Weights of a small transformer language model: 4252 steps.
Each number is 128 + 24 x the weight over its row's rms, rounded and kept within 0 to 255. Layers, rows and columns count from 0. The size above them is the row's rms in percent of the matrix's.

# layer 2 MLP up, 320x128, rms 0.0927, rows 305-319, columns 0-127
size [ 92  87  90 109  87  93  99 105 101 108  92 101 127 111 108]
[[ 87 143 156 130 139 126 130  96 123 179 147 154 120 130 100 127  85 127 126 141 114 158 146 139 116  90 119 156 119 120 108 100 110 134 103 112 124 131 104 129  99 145 121 119  97  89 166 113 153 152 110 137 138 118  84 131 145  74 112 146 134 160 173 110 175 137 162 118  86 100 121 102 181 138 136 112 123 108 132 104 119 133 161 111 117 136 157 168 158  96 116 132 182 153 180 116 103  80  82 143 164 141  88 110 133 136 143 124 111 148 148 142 157 174 105 111 160 116 119 131 121 113 127 109 136 119 121 131]
 [154 146 108 117 179 112 129 128 129 160 138 109 120 118 146 102 103 131 125 154 139 125  95  93  62  86 125 160 150 118 137 138 121 103  97 119 133 108 126 123 106 138 158 132 127 117  93 132 116 161 122 164 135 130 133 116 145 130 152 128 157 148 162 124 114 124 125 135 139  96 132 142 103 149  95  92 139 136 117  98 101 165 125 169 167 153 115 101 135  87 181  85 156 132 139 110 100 106 158 142 103 135 142 152  73 126 111 173 109 158  83 138 127 142 153 145 166 157 103 123 124 130 167 146  86 121 151  76]
 [120 106  57 122 130 115 109 118 106 115 159 112 129 170 131  96  95 125 141 115 118 140 177 155 128 162 103 101 141 163 109 116 139 137 125 109 120 142 107 141 145 141 140 141 148 129 107 104 146 136 113 146 142 137 120 151 130 109 103 117  99 110  88  99 113 138 102  84  86 103 121 121 125 161 201 129 149 159 123 126 174 161 106 160 132  83 125 129 123 131  97 132 121 148 107 167 138 123 178 114 153 117 148 118 121 104 107 105 127 116 160 133 120 156 102 106 115 136 104 174  95 150 191 127 146 103 152 161]
 [143 155 187 102  99 147 141 111  88 157 111  85 122 110 148 140 126 166 139  98 127 116 113 120 141 137 123 148 128 153 152 144 141 136 152 114  91 161 125 144 132 131  92 158 138 133 123 115 136 136 139 126  81 136 134 146  87 106 144  75 108  98 134 116 129 137 134 130 137 138 168 103 116 144 136  86 153 141  73 123  76 167 167 133 108 161 149 122 101 138 154 153 122  79 125 147 140 123 129  94 164 131 154 142 133 123 113 150 131 183 120 144 109 137 149 102  95 128 107 170 162 164 122  91 144 106 152  88]
 [143 123 109 134 123  99 189 153 116 145 129 145 125 109  96 159 138 110 108 151 145 136 141 106 143 141  87 134 147  82 186 126 148 134 120 126  87 153 140 135 158 103  95 142 102  87 134 128 122 125 158 111  91  94 107 101 112 107 117 145  98 146 133 122 146 163 106 138 154  99 130 173  93 124 162 154 132 131 155 198  77 101 135 106 108 159 151  89 132 102 148 135 130 109 103 119 126 130 139 123 128 131 156 108 135 108 173 115 119 113 173 155 107 156  92 140 106 118 123 159 105 138 108 165 152 101 129 127]
 [103 113 122 136 107 146 128 148 175 111  94 142  87 149 144 100 125 124  88 128 158 136 109 143 157 144 146 174 106 151 139 111 130 134 148  77 106 140 177 150 166 132 118 139  99 137 117 178 126 109 128 141 147 124 114 140 129 166 138 105 128 119 140 138 126 127 200 132 135 116 117 135  98 113 131 132 107 138 171 119 151  98  96  92 147 137  83 124 111 111 214 117 139 118 116 128 132 147 117 115 165 110 120 122 132 140 119 164 124 160  98 138 146 136 103 140 105 153 171 160 187 127 137 136 111  98 153 150]
 [144 131  98 138 147 160  96  95 125 156 107 121 125 118  93 129 176 140  74 166 146 134  78  85 132 127 116  97 122 121 126 118 162 145 133 147 161 159 113 153 132 101  95 124 104 138 107 118 134 119 107 127  80 160 117  99 143 145 114 148 152 106 133 118 166 141 121  93 125 168 163  98  85 170 167 145 145 119 169 128 146 114 172 147 141 167 112 132 109 143  47 117 137 120 136 156 120 148 111 128  77 123 133 140 154 105 138 112 104 144 108  96 170 136 120 132 118 120 143 110 147 113 137 142 141 141 127 142]
 [130 112 152  82 161  98 114 156 143  94 133 130 134 113 137  85 117  90 145 123 114 112 142 152 126 111 109  92 159 106 116 115 124 164 139 124  85 100 127 136 156 149 127 152 140 163 117 134 115 126 129 141 125 115 139 118 105  98 124 129 120 174 157 134 123 137 124 102  96 173  95 152 134 147 160 111 131 124 127 116 166 110 164 115  73 121 168 106  92 159 130 148  76 114 119 124 177 103 179 124 167 145 135 119 118 133  92 151 167  87 115 152 119 113 105 160  88 119  87 127 140 157 134 145 110 161 148  92]
 [125 123 146 142  89 176 134 114 123 142 149 107 130 150 100 140 113 165 147 144 100 159 143 150 115  98 131 129 119 114 111  75 102 112 135 132  87 134 169 112  95 125 108 153 106 142 131 172 150 135 136 125 100 136 128 121 108 132 130 156 145 117 144  90 136 147 157 124 174 107 116 180 140 105 135 146  67 140 122 109 128 139  63 153 121 152 125  94 128 129 138 119  86 113 153 166  75 128 128 132 103 130 103 108 100 160 140 153 140 130  86 105 116  98 133 107 125 117 101  81 148 107 168 141 173 108 113  99]
 [109 123 133 152 121 142  93 145 130 126 125 112 151 122 108 124 141 114 132 131 132 127 107 138 123 147 143 150 189 141 119 105 133 147 143 145 190 120  91 116 141 129 127 119  90 107  90 144 166 137 127 145 131 131 135 118 104 148 111 139  97 141 159 152  98 155 131 165 141 107  83 151 125 126 161 125 151 187 151 112 129 110 119 116 128 129  78 111 134 148 103 126 136 119 152  93 123 148 118 124 144 129 131 137  93 181 115 149 204 171 179 119 165  89  87 148 170 165 147 121 128 125 141 132 161 125  81 106]
 [120  71 137 162 131 121 109  97 129 142 101 142 134 109 162  93 142  97 140 129  92 110 158 126 156 132 107 161  80 113 109 161 160 160 132 118 121 138 139 163 128 160 142 128 149 192 132 190 130 108 150 122 141 124  99 107 119 115 151 119 114  82 158 110 109 128 129 165 105 109  87 107 102 130 119 165 103 126 154 110 152 123 116 122 146 102 158 131 121 122  73 107 119 128 161 142 124 133 150 132 157 101 166 133 127  96 167 130 142 109 121 110  93 100  82 113 125 128 168 120 143 104 168 103  98 141 102 129]
 [130 147 102 117 161 104  84 116 175  90 114 111 163 122 134 152 100 111 107  91 116 113 135 119 122 140 139 161 123 105  67 153 125 107 112 105 123 106 111 143  99 113 199 115 163 157 151 145  95 119 109 121 169 103 106 166 123  93 177 146 149 137 141 122 152 141 143 126  84 156  82 140 137 107 139 143 139 103 140 107 159 105 110 111 140 135 141 127 124 119 106 128 167 134 161 148  95 139 116 191 114 119 136  88 117  99 146  84 122 112 128 124 133  91 131 160 112 138 106 105 106 111 140 110 117 134 113 153]
 [107 106 120 122 134 140 109 180 137 122 105 138 123 122 130 145  84 147 104 152 109 163 105 162 115 113 127 103 103 146 103 103 118 142  83  65 159 119 143 124 151 145 105 158 110 146 159 125 151 138 152  89 111 192  99 132 122 109 140  82 122  83 109 117 160 130 162 170 130 141 164 125 150 154 121 106 133 111 117 143 117 119 158 114 112 141 158 104 115  85  99 121 141 191 160 124 136 166  94 155 120  92 116 131 101 142 144  92 138 114 143 160 140 110 160 117 124 157 137 160 137  89 142 116 128 114 132 145]
 [163 137 107 111 131 101 131 126 156 116 163 133 152 124 134 119 158  86 121 118 139 106 108 141 142 116 134 117 109 124 154 136 177 137 120 145 111 124 134 133  92 115 122 126 130 162 133 130 150 132 117 139 117 125 159 157 144 107 161 129 119  95 137 137 161 140  86 121 124 102 192 125 144 124 113 144 156 132 119 205 134 126 118  91  98  94 155 143 114 113 146 122 117 110 126 122 125 193 141  96 111 103  85 151 135 164 118 125  88 116 128 112 113 163 129 128 164 136 119 123  96 136 159 151 166 222  88 121]
 [134 162 139 129  93  87 126 134 127 121 133 124 120 145 125 112  91 112 127 102 170 124 103 163 158 171 147 114  95  98  80 152 134 129 167  99 159 131 129 123 117 145 124 113 127 116 133 133 166 135  82 137 126 138 117 128 135  97 161  91 121  85 127 110 199 122 113 164 139 185 139 137 134 123 135 130 165 138 122 146 104 135 134 108 102 151 119  95 111 122 130 107 149 143 112 132 160 143 200  96 177  95 109 162 106 144 159 152 127 131 147 113  58 127  98 110 114 129 112 106 135 112 144 118 131 139 142 119]]
# layer 2 MLP down (transposed), 320x128, rms 0.0912, rows 305-319, columns 0-127
size [ 94  91  97  84  96 104  99 110  95 102  95 116  92 107  91]
[[133 115  74 114  78 123 144 102 116 159 110 118  89 101 166  94 152 171 141 115  92 132 124 127 133 132 113 123  63 168  80 117 104 138  92 146 115 158 161 148 135 135 110 117 118 102 116 156 130 131 140 162  99 151 120 135 115 115  99 105 103  81 175 116 181 152 116  99 148 162  91 111  86 156 134 137 143 157 121 128 131 118 136 122  85 162 134 151 137 138 122 112 117 107 129 128 156 142 107  66 129 123 122 107 147 130 112 118 129 161 164  87 109 138 130 153 145 153 114 146 126  95 122 139 115 117 148 136]
 [104 108  96 109  64 121 141 143 168 124 125 132  96 152 120 104 100 131 122 116 118 145 111 148 229 165 134 115 107 139 126 138 139 161 160 144 139 138 129 126 116 117 105 127 142 112 155 141 123 141 156 114 132 128 123 151 128 180 162 145 108  57 121 140 140 100 118 131 157  94 142 131  96 146 120 119 140 138 144 175 168 146 141  97  95 113 161 105 125 120 138 115 112  88 102 146 149 150 136 132 151  95 111 121 108 137 154 141 116 122 132  92  81 157 108 175 125 139 122 179 121 121 119 112  97 136 129 131]
 [118 110 141 141 152 137 143  88 127 142 133 132 131  92 180  94 117 111 125  81 109 104  98 116 129  67 158 145 164 158 154 129 132 129 104 114 168  97 132 116 137 158 139 118 147 209 124 157 107 116 147 127 140 114 131 110 151 116 147 163 161 205 136 131  87 133 182 145 124 125 140 139 142 119 131 115 149 104 113  95 134 158 143 138 164 141 125 129  92 133 136 136 144 133 141 141 152 110 122 160 144 117 119 132 118 166  96 115 140 131 106  89 142 138 159 145 132 138 106  69 146 116 121  99  88 105 130 130]
 [137 102 113 120 169 120 141 128 129 130 135 162 151 138 119 110  99 112 159  97 123 123 159 128 255 118 112 154 150 117 142 118 114  99 141 147 120  98 148 138 113 132 142 118 128 119 106 130 115 114  95 107 142 130 125 122 108 112 121 114 116  70 122 114  97 133 143 123 101 124  92 143 131 109 117 153 117 136 141 150 159 122 157 126 141  90 140 134 108 145  80 114 142 125 142 163 121  81 126 142 127 104  96 107 110 143 142 137 132 138 126 149 177 149 136 128 156 121 123  97  94 112 113 137 140  86 136 134]
 [133 147 121 153 155  90 117 122 123 135 107 162 116 139 142 145 152 117 134  89 119 131 141 118  96 117 138  91 144 126  99 122 153  64 138 118 141 157 154 125  98 162 115 139 153 141 131 127 115 152 104 190 108 119 124 133 142 119 132 113 143 124 143  99 117 148 131 106 111 152 177 106 153 128 127 108 157 113 143 116 143 168 166 160 132 120  90 146  80 113 169 145  87 189  96  92  88 126 131 132 104 121 173 167 117 138  88 147 113 152 106 160 109 154 132 109 143 122 103 100  85 126 129 143  78 149 148 137]
 [147 123 118 119 128 169 134 157 137 129  93 115 117 148 132 111 172 142 148 108 107 107 134 117 155 115 112 168 117 129 141 104 190 150  81 145 159 139  82 143 140 130 191 170  98 119 121 165 106 171 121 133 131 123 142 102 159 116 196 151 139 180 147 152 144 129 149 108 132 111 124 118  85 160 121 129 147 118 162 128 109 100 120 153 113 133 102 124 116 115 139 121 112 123 141 112 108 152 139 135 148 123 105 130  99 125 153 161 149 155 118 161 129  95 140 145 137  87 100 105 130 149 176 174 112 136  86 114]
 [116 153 122 155 125 121 126 135 134  84 171 142 131 142 110 128 119  95 137 162 141 119 134  85 143 143 119 139 105  91 142 120 111 119 129 138 132 118 123 110 148 135 124  79 135 159  98 196 122 124 135 102 142 103 138 171 153 106 114 102 105 147 152 140 128 153 137 124 141 133 107 163  54 107 128 148 120  91  64 132 150 124 130 103 136 135 140 128 110 129 153 128 112 123 178 170 137 113 137 136 147 173  84 130 126 109 141 102 174 128 128 104 117 121 167  76 174  99 110 156 159 123 125 140  75 135 128 110]
 [144 126 104  72 136 126 139 133 130 119 174  95 102 130 153 130 129 133 113 102 138  95  96 106  94  93 120 169  98  93 110 107 106 135 118 109  94 104 109 127 169 100 131 131 128  86 123 135 135 108 139 139 112 147 171  93  78  96 160 152 124 201  89 110 102 108 113 137 146 106 144 156 156 131 147 104 115 121  77 106 130 130 137 123 115 114  83 139 119 150 141 163 170  92 154 142 100 112 171 114 178 125 138 104  96 128 134 136 151 115 134 110 129 116 149 115 138 126 149 118  89 132 131 138 170 122 119 128]
 [146 174 156 105 145 135 150 135 158 130 142 132 145 126 141 110 118 123  66 120 134 133 139 144  23 140 114 125 136 126 133 111 130 144  96 109 134 140  98 109  85 123 122 136 192 136 118 114  99 106 104 141 155 101 105 123 132 145 150 114 126 116 145 114 103 156 104 136 107 138 150 155 128  83 131  89 126 148 160 134  97 143 121 115 144 137 126 130 108 166 140 162 149  97 113 154  83 108 140 107 108 126 158 111 113 115  98 142 112 151 120 137 154 154 141 148 131 108 103  69 170 141 101 134 154 127  75 118]
 [121 127 157 113 138  94 117  69 129 127 144 138 100 153 143 116 136 124 134 168 126 111 137 114  22 117 142 119  92 153 104 141  98 127 137 128 113 125 118  73 145 108 148 116 148 111 127 114  89 118 126  96 146 117 107 112 151 185 133 128 182 100 134 152 123 135 118 111 117 105 131 120 165 102 115 115 134 102 134  86 102 131 167 155 137 154 131 148 120 138 138 135 124 120 130 147 101 118 124 102 137 158 157 114 146 176 121 144 123  84 166 114 138 127 144 150 130 106 123 105 164  82 158 116 106 113 126 180]
 [131 158 123 122 170 132 140 154 113 118 163 130 140 108  92 122 134 121  91 177 151  74 146 140 197 101 122 109  90 149 110 119 103 109 120 156 136 154 131 101 109 160 159 124 138 137  95 144 150  87  79 109 154 112 108  98 156 100 119 156 142 136 111  98 109 169 160 103 133 125 141 135  93 125 122 122 109 124 127 124 109 137 125 172 114 134 118 160  94 125 129 100 127 158 142 110  89 119 127 176  96 146 152 118  97 128 117 117 133 109 125 150 104 111 161 118 178 109 119  64 110 146 141 124 125 124 165 153]
 [130 171 155 112 168 102 137 138 141 111 147 128 177 133  83 136  83  81  75 105 124 101  98 141  99 130  98 150 136  93 125 146 126  48 128 127 126 113 107 124 116 128 147 140 162 130 122 112 120 104  94 124 148  97  90 120 146  91 150 121 136  99  96  96 169 115 131 132 122 152 145 118 143 130 160 146 123  97 140 102 112  90 143 103 121 104 108  97 108 154 121 182 144 120 144 120  75 114 149 125 108 114 143 112 116 150 135 105  99  75 133 152 133 149 126 122 139 126  85 114 116 111 111 132 133 117  89 143]
 [134 110  97 104 170 104 133 155 139 163 124 122 128 116 114 132  87 116  99 115 135 103 136 122   0 133 145 127 135 144 100 100 166  89 115 105 130 135 159  98 135 126 139 147 134 147 117 142 147 118 111 119 135 136 106 112 136 124 131 107 156 139 133 137 125 136 170 125  94 112 114 110 128 122 101 142 143 102 104 116 125  96 140 121 165 129 131 112 139  97 128  97 134 183 132 132 101 105 123 137 155 123 130 133 121 185 149 134 130 130 155 132 128 135 130  91 146 125 141 116 132  85  94 118 150 143 134 126]
 [143 134 192 140 112 142 137 127 137 120 128  94  79 103 137  98 130 103 111 181 153 108 118 138  75 164 125 125 164 153 158 188 135 183 155 111 143 157 115 133 122 126 174 120 170 100 181 164 138  99 124 129 128 128 111 142 106 129 110 105 111 139 132 121 126 128 134 137 134 148  88 138  97 100 149 140 128  92  99 121 117 111 196 149 144 133 171 143  94 128 123 135 154 149 147 151 128 132 130 126 121 132 145 115 134  89 109  78 151 158  97 139 119 131 105 131 168 128 137 156 127 139 135 122 158 159 116 132]
 [134 127 114 170 133 141 106 112 131 154 119 117 122 123 149 110 142 131 175 129  85 151 102 100 255 122 154 114 131 109 124 115 108 141 120 126 154 164 155 146  90 129 157  88 115 141 146 120 129 139 155 115 148 142  98 137 130 129 150 118 131 129 114 101 135 123 108 132 159 110 151 123 149 162 116 139 111 114 161 114 143 157 161  74  96 154 106 132 117 177 123 157 114 129  99 135 135 126 115 116 117 131 140 116 140 140 101 124 159 118 134 149 136 134 135 121 176  80 116 124 101 144 146 114 121 131 125 126]]
# layer 2 MLP gate, 320x128, rms 0.0972, rows 306-319, columns 0-127
size [ 86  77 103  83 106 106 104  93 104  91  79 105  90 112]
[[140 112 158 158 103 155 128 121 148 121 104 158 130 141 161 152 162 151 179 151 139 122 128 102 101  81 112 125 111 146 130  83  83 104 130 112  91  82 121 145 100 124 115 137 106 150  83 152 108 126 157  88 111 124 131 110 114 107 139  92 121 159 171 162 133 137 157 127 116 129 155  95 130  90 110 134 104 104 123 156 150 132 114 143 154 127 123 128 120 141 167 130 140 138 135 100  84 114  99 135 132 160 163 184 110 149  84 159 139 132 129 126 150  84 172 117 119 120 159 101 151 146  84 134 133 131 166 132]
 [119 158 174 118 109 120 146 129 166 138 130 120 123 135 159  99 117  94  49 173 140 129 130 111 127 106 155 162 127 179 135 108 150 106 137 138 164 145  73 137  96 180 170 138 121 169 171 119 120 124 125 128 138 120 104 165 151 113 142 126 148 136 172 124 152 102 157 124 148 139 167 173 121 101 110 113 176 120 105 165  94 137 135 129 156 118 116 114 122 115 156 100 145 124 101 113 133  84 149 140 111 123  97 108 150 160 134 121  93 118 124 120 148 113 151 138 144 155 128  97 122  91 139 121 111 126 127 110]
 [145 147 127 100 120 123 104 196 164 132 132 152 126 148 157 122 156 133 127 110 126 131  97 109 144 154 130 157 114 149  95 162 182 144 108 118 105 155 164 145 136 121 172 156 137 101 161  93 113 136 125 158 160 145 149 185 122  73 149 113 140 109 131  84 102 148 134 137  73 143 128 105  86 171 101 114 152 158 165 149 123 152 117 120 108 134 157 123 107 125 172 121 100 126  79 111 165 143 103 128 137 110 131 163 137 101 145 137 122 162 111 120  99 154 114 136 108 158 114 122 130 124 127  97 120 136 135 118]
 [108 115 170 124 126  95 131  69 106 142 150 146 121 136 112 163  83 128 161 105 169 131 181 135 127 110 138 132 131 136  89 144 132 105 164 106 173 107 187  91 122 124 130 100 157 107 141 119 120 110 126 153 169  99 130 122 131 130 120 104 151  69  97 118  94 112 124 106 128  83 114 128 128 143 112 208 192 110 118 119 154 152 115 126 110 128 121 123 171 116 119 138 120 126 109 115 126 127 125 146 128 140 109 148 117 109 113 118 116 181 114 126 119 156 128 157 119 125 158 124 142 110  96  82 133 127 110 134]
 [104 109 131 136 101  85 138 139 127 143 173 113 157 141 122  88 113  84  88 134 171 126 135 136 122 174 105  97 150 125 122 145 154 118 140 107 109 125 130 124 111 130 135 139 140 134  95 120 138  57  99 117 141 126 119 143 115 135 128 139 110 110  98 143 112 120 115 130  92 151 140 129 219 131 160 152  93 140 138 174 140 139  85  99 127  56 111 100 134 113 122 113 168 121 107 114 133 149 127 117 140  77 130  99 147  95 122 125 123  80 128  92 127 137  99 133 134 134 132 106 118 113 126  91 151  99 141 148]
 [167 125 133 128 135 160 133 126 128 135 119 121 139 102 123 169 134 129  94 113 133 144 141  93 132 113 134 129 140 109  98 161 148  95 101  71 141 144 151 140  82 101 195 142 144 148 106 131 161 105 155 158 118 101 109 120 123 135 174 141  98 136 133  77 148  61 103  95  86 110 148 103 131 130 127 128 121 133 133 168 118 144 113 117 134 148 161  48 145 111 121 103 163 102 144 132 138 129 120 133 130 110 131 131 111 118 121 151 126 166 115 141 148 151 149 120 108 129  99 133 102 178 127 168 166 106 128 158]
 [181 104 145  86 116 119 131 124 131 109  97 120  90 116 142 125 119 127 133 141 178 117 162 136 123 164 129 136 129  99 100 104 114 107 132 151 180 168 120 129 102  97  85  95 103 107  75 163 152  97  87 154 136 126 115 132 161 130 153 101 161 131 137 131  93 108 139 149 141 106 143 151 113 142 101 126 172 134 154 148  98 136 104 121 158 109  90 110 125 120 155 159 153 122 130 108 116 156 161 136 112 128 159 129 141 181 167 124 122 146 106 160 105 139 166 108 126 119 125 123 123 100  70 117 167 114 109 114]
 [114 127  86 147 162 124 157 126 218 141 122 121 138 180 129 138 141  99 138 118 184 130 131  90 139 135 110 108 116  69 122 145 118 151  86 128 148 131 140 124 128 127 114 120 109 122 138 112 172 121 144 123 132 121  98 135 130  49 131 113 150 114 136 137 115 100  81 127  87 154  96 129  98 132 109 144 172 134 142 102 164 134 153 109 142 126 139 146  98 159 102 170 129 123 151 120 131 124 122 118 135 131 127 119 184 131 110 159 133 152 159 133 126 123 167 117 147 128 127 139 108 130  90  77 157 124 108 132]
 [135 157 183 113 133  90 146 124 149 142 145 138 171 142 142 160 177 142 117 127  88 135 163 101 142 124 133 146 101 126 161 168 117 122 125 182  80 131  79 159 131 155 156 130 162 130 128 112 121 117 106 104 154 110 151 116 171 139 166 150 171 107 100 107 113 168 130  96 127 154 127  93 113 147 119 132 136 108 115 151 106 101 170  83 116 162 161 151 102 159 123 118 115 136 109 153 112 161  91 152 140 107 129 121 109 100 139 151 100 150 112 112 114 141 160 105 152 125 146 132 121 103 155 103 120 160 123 129]
 [127 143 157 112  89 126  65 127 186 161 124 127 118 129  99 133 154 144 166 145 117 179 136 149 122 138 138 113 161 107 176 127 133 134 130 120 121 142 148 167 154 139  90 124 106 128 116 132 138 133 160 142 116 125 119 110 118 146 123 101 111 124 149 120 135 125 127 134 149 133 136 123 202  89 141 122 119 171 156 155  92 156 131 100 122  85 118 109 158 143 137 169 119  90  84 107 137 180 124  82 104  99 165 140 108 166 110 121 137 106 132  98 144 144 136 132 131 126 155 179 135 174 121 150 104 135 122 118]
 [125 140 155 126 128 120 136 140  84 154 141 142 127 125  68  93 131 112 115 147 140 143 117 145 113 122 117 126 156 123 192 104 125  94 131 154 139 160 127 111 127 132 101 143 110  82  95  99 164 117 108 169 118 125 144 116 138 144 100 130 120 152  62 101 145 118 111  93 196 100 144 137 135 114 166 135 122 127 112 139  84 129 139 132 102  98 116 115 110 160 120 177 106 123 135 128 144 101 123  94 147 121 120 112 106 131 105 170 137 118 113 180  97 162 101  72 142  92 146 137 134 151 117 119 151 108 114  91]
 [169 129 125 174 109  91 168  95 130 127 153 131 104 106 155  94 133 115 140 119 150 128 149 114 142 145 149 143 132  98 168 163 110 114 167 139 141 133 127 134 107 143 140  82 134 129 107 179 131  93 104 182 134  79 144 160 138 134 101 123 124 149 106 128 118 113  99  99 126 150 118 153 189 104 171 123  93 141 134 143 137 137  99 116 149 126 114 179 148 150 143 129 136  77 112 123 147 108 157 108 105 118 139  95 163 114 122 136 108 124  88 115 121 160  85 125 117 116 105  85 118 184 106 135 128 133 128 108]
 [118 181 154 134 124 116 176 118  92 151  99 156 134 155 114 181 127 127 139 118 142 109 134 166 141 100 140 123 100 122 161 150 130  84 169 122 112 137 116 113 147 115 106 110 104 131  59 137 149 155  88  92 131 101 132 110 147  77 144 103 124 149 142 153  97 128 162  92 150 138 123  97 108 109 100 141 116 143 105 141 103 138 162 158 116 157 108 142 113 145 139  89 116 123 111 126  97 177  94 141  78 107 163 121 133 123 118 120 104 116 149 117 122 123 134 143 122  76  96 112 153 132 112  86 115 101 123 145]
 [145 122 108 100  78 107 149 179 161 104 121 119 151 186 140 106 132 101 121 108 158 141 126 144 146 156 105 131 103 127  85 137 150 128 162 144  66 138 177 107  99 132 134 155 128 109 130 113 156 119 108 145 131 128 141 132 146 112 150 172  87 104 143 135 144  93 140 152 126  98 107 107 117 116 141 128 144 123 112 129  93 101  87 128 137  86 115  75 110 133 144 135 186 103 129 122 143 150  87 106 166  87 122 139 112 105 129 164 124 122 147 119 135 122  92 129 147 116 160 144 169 103 137 139 164 103 133 107]]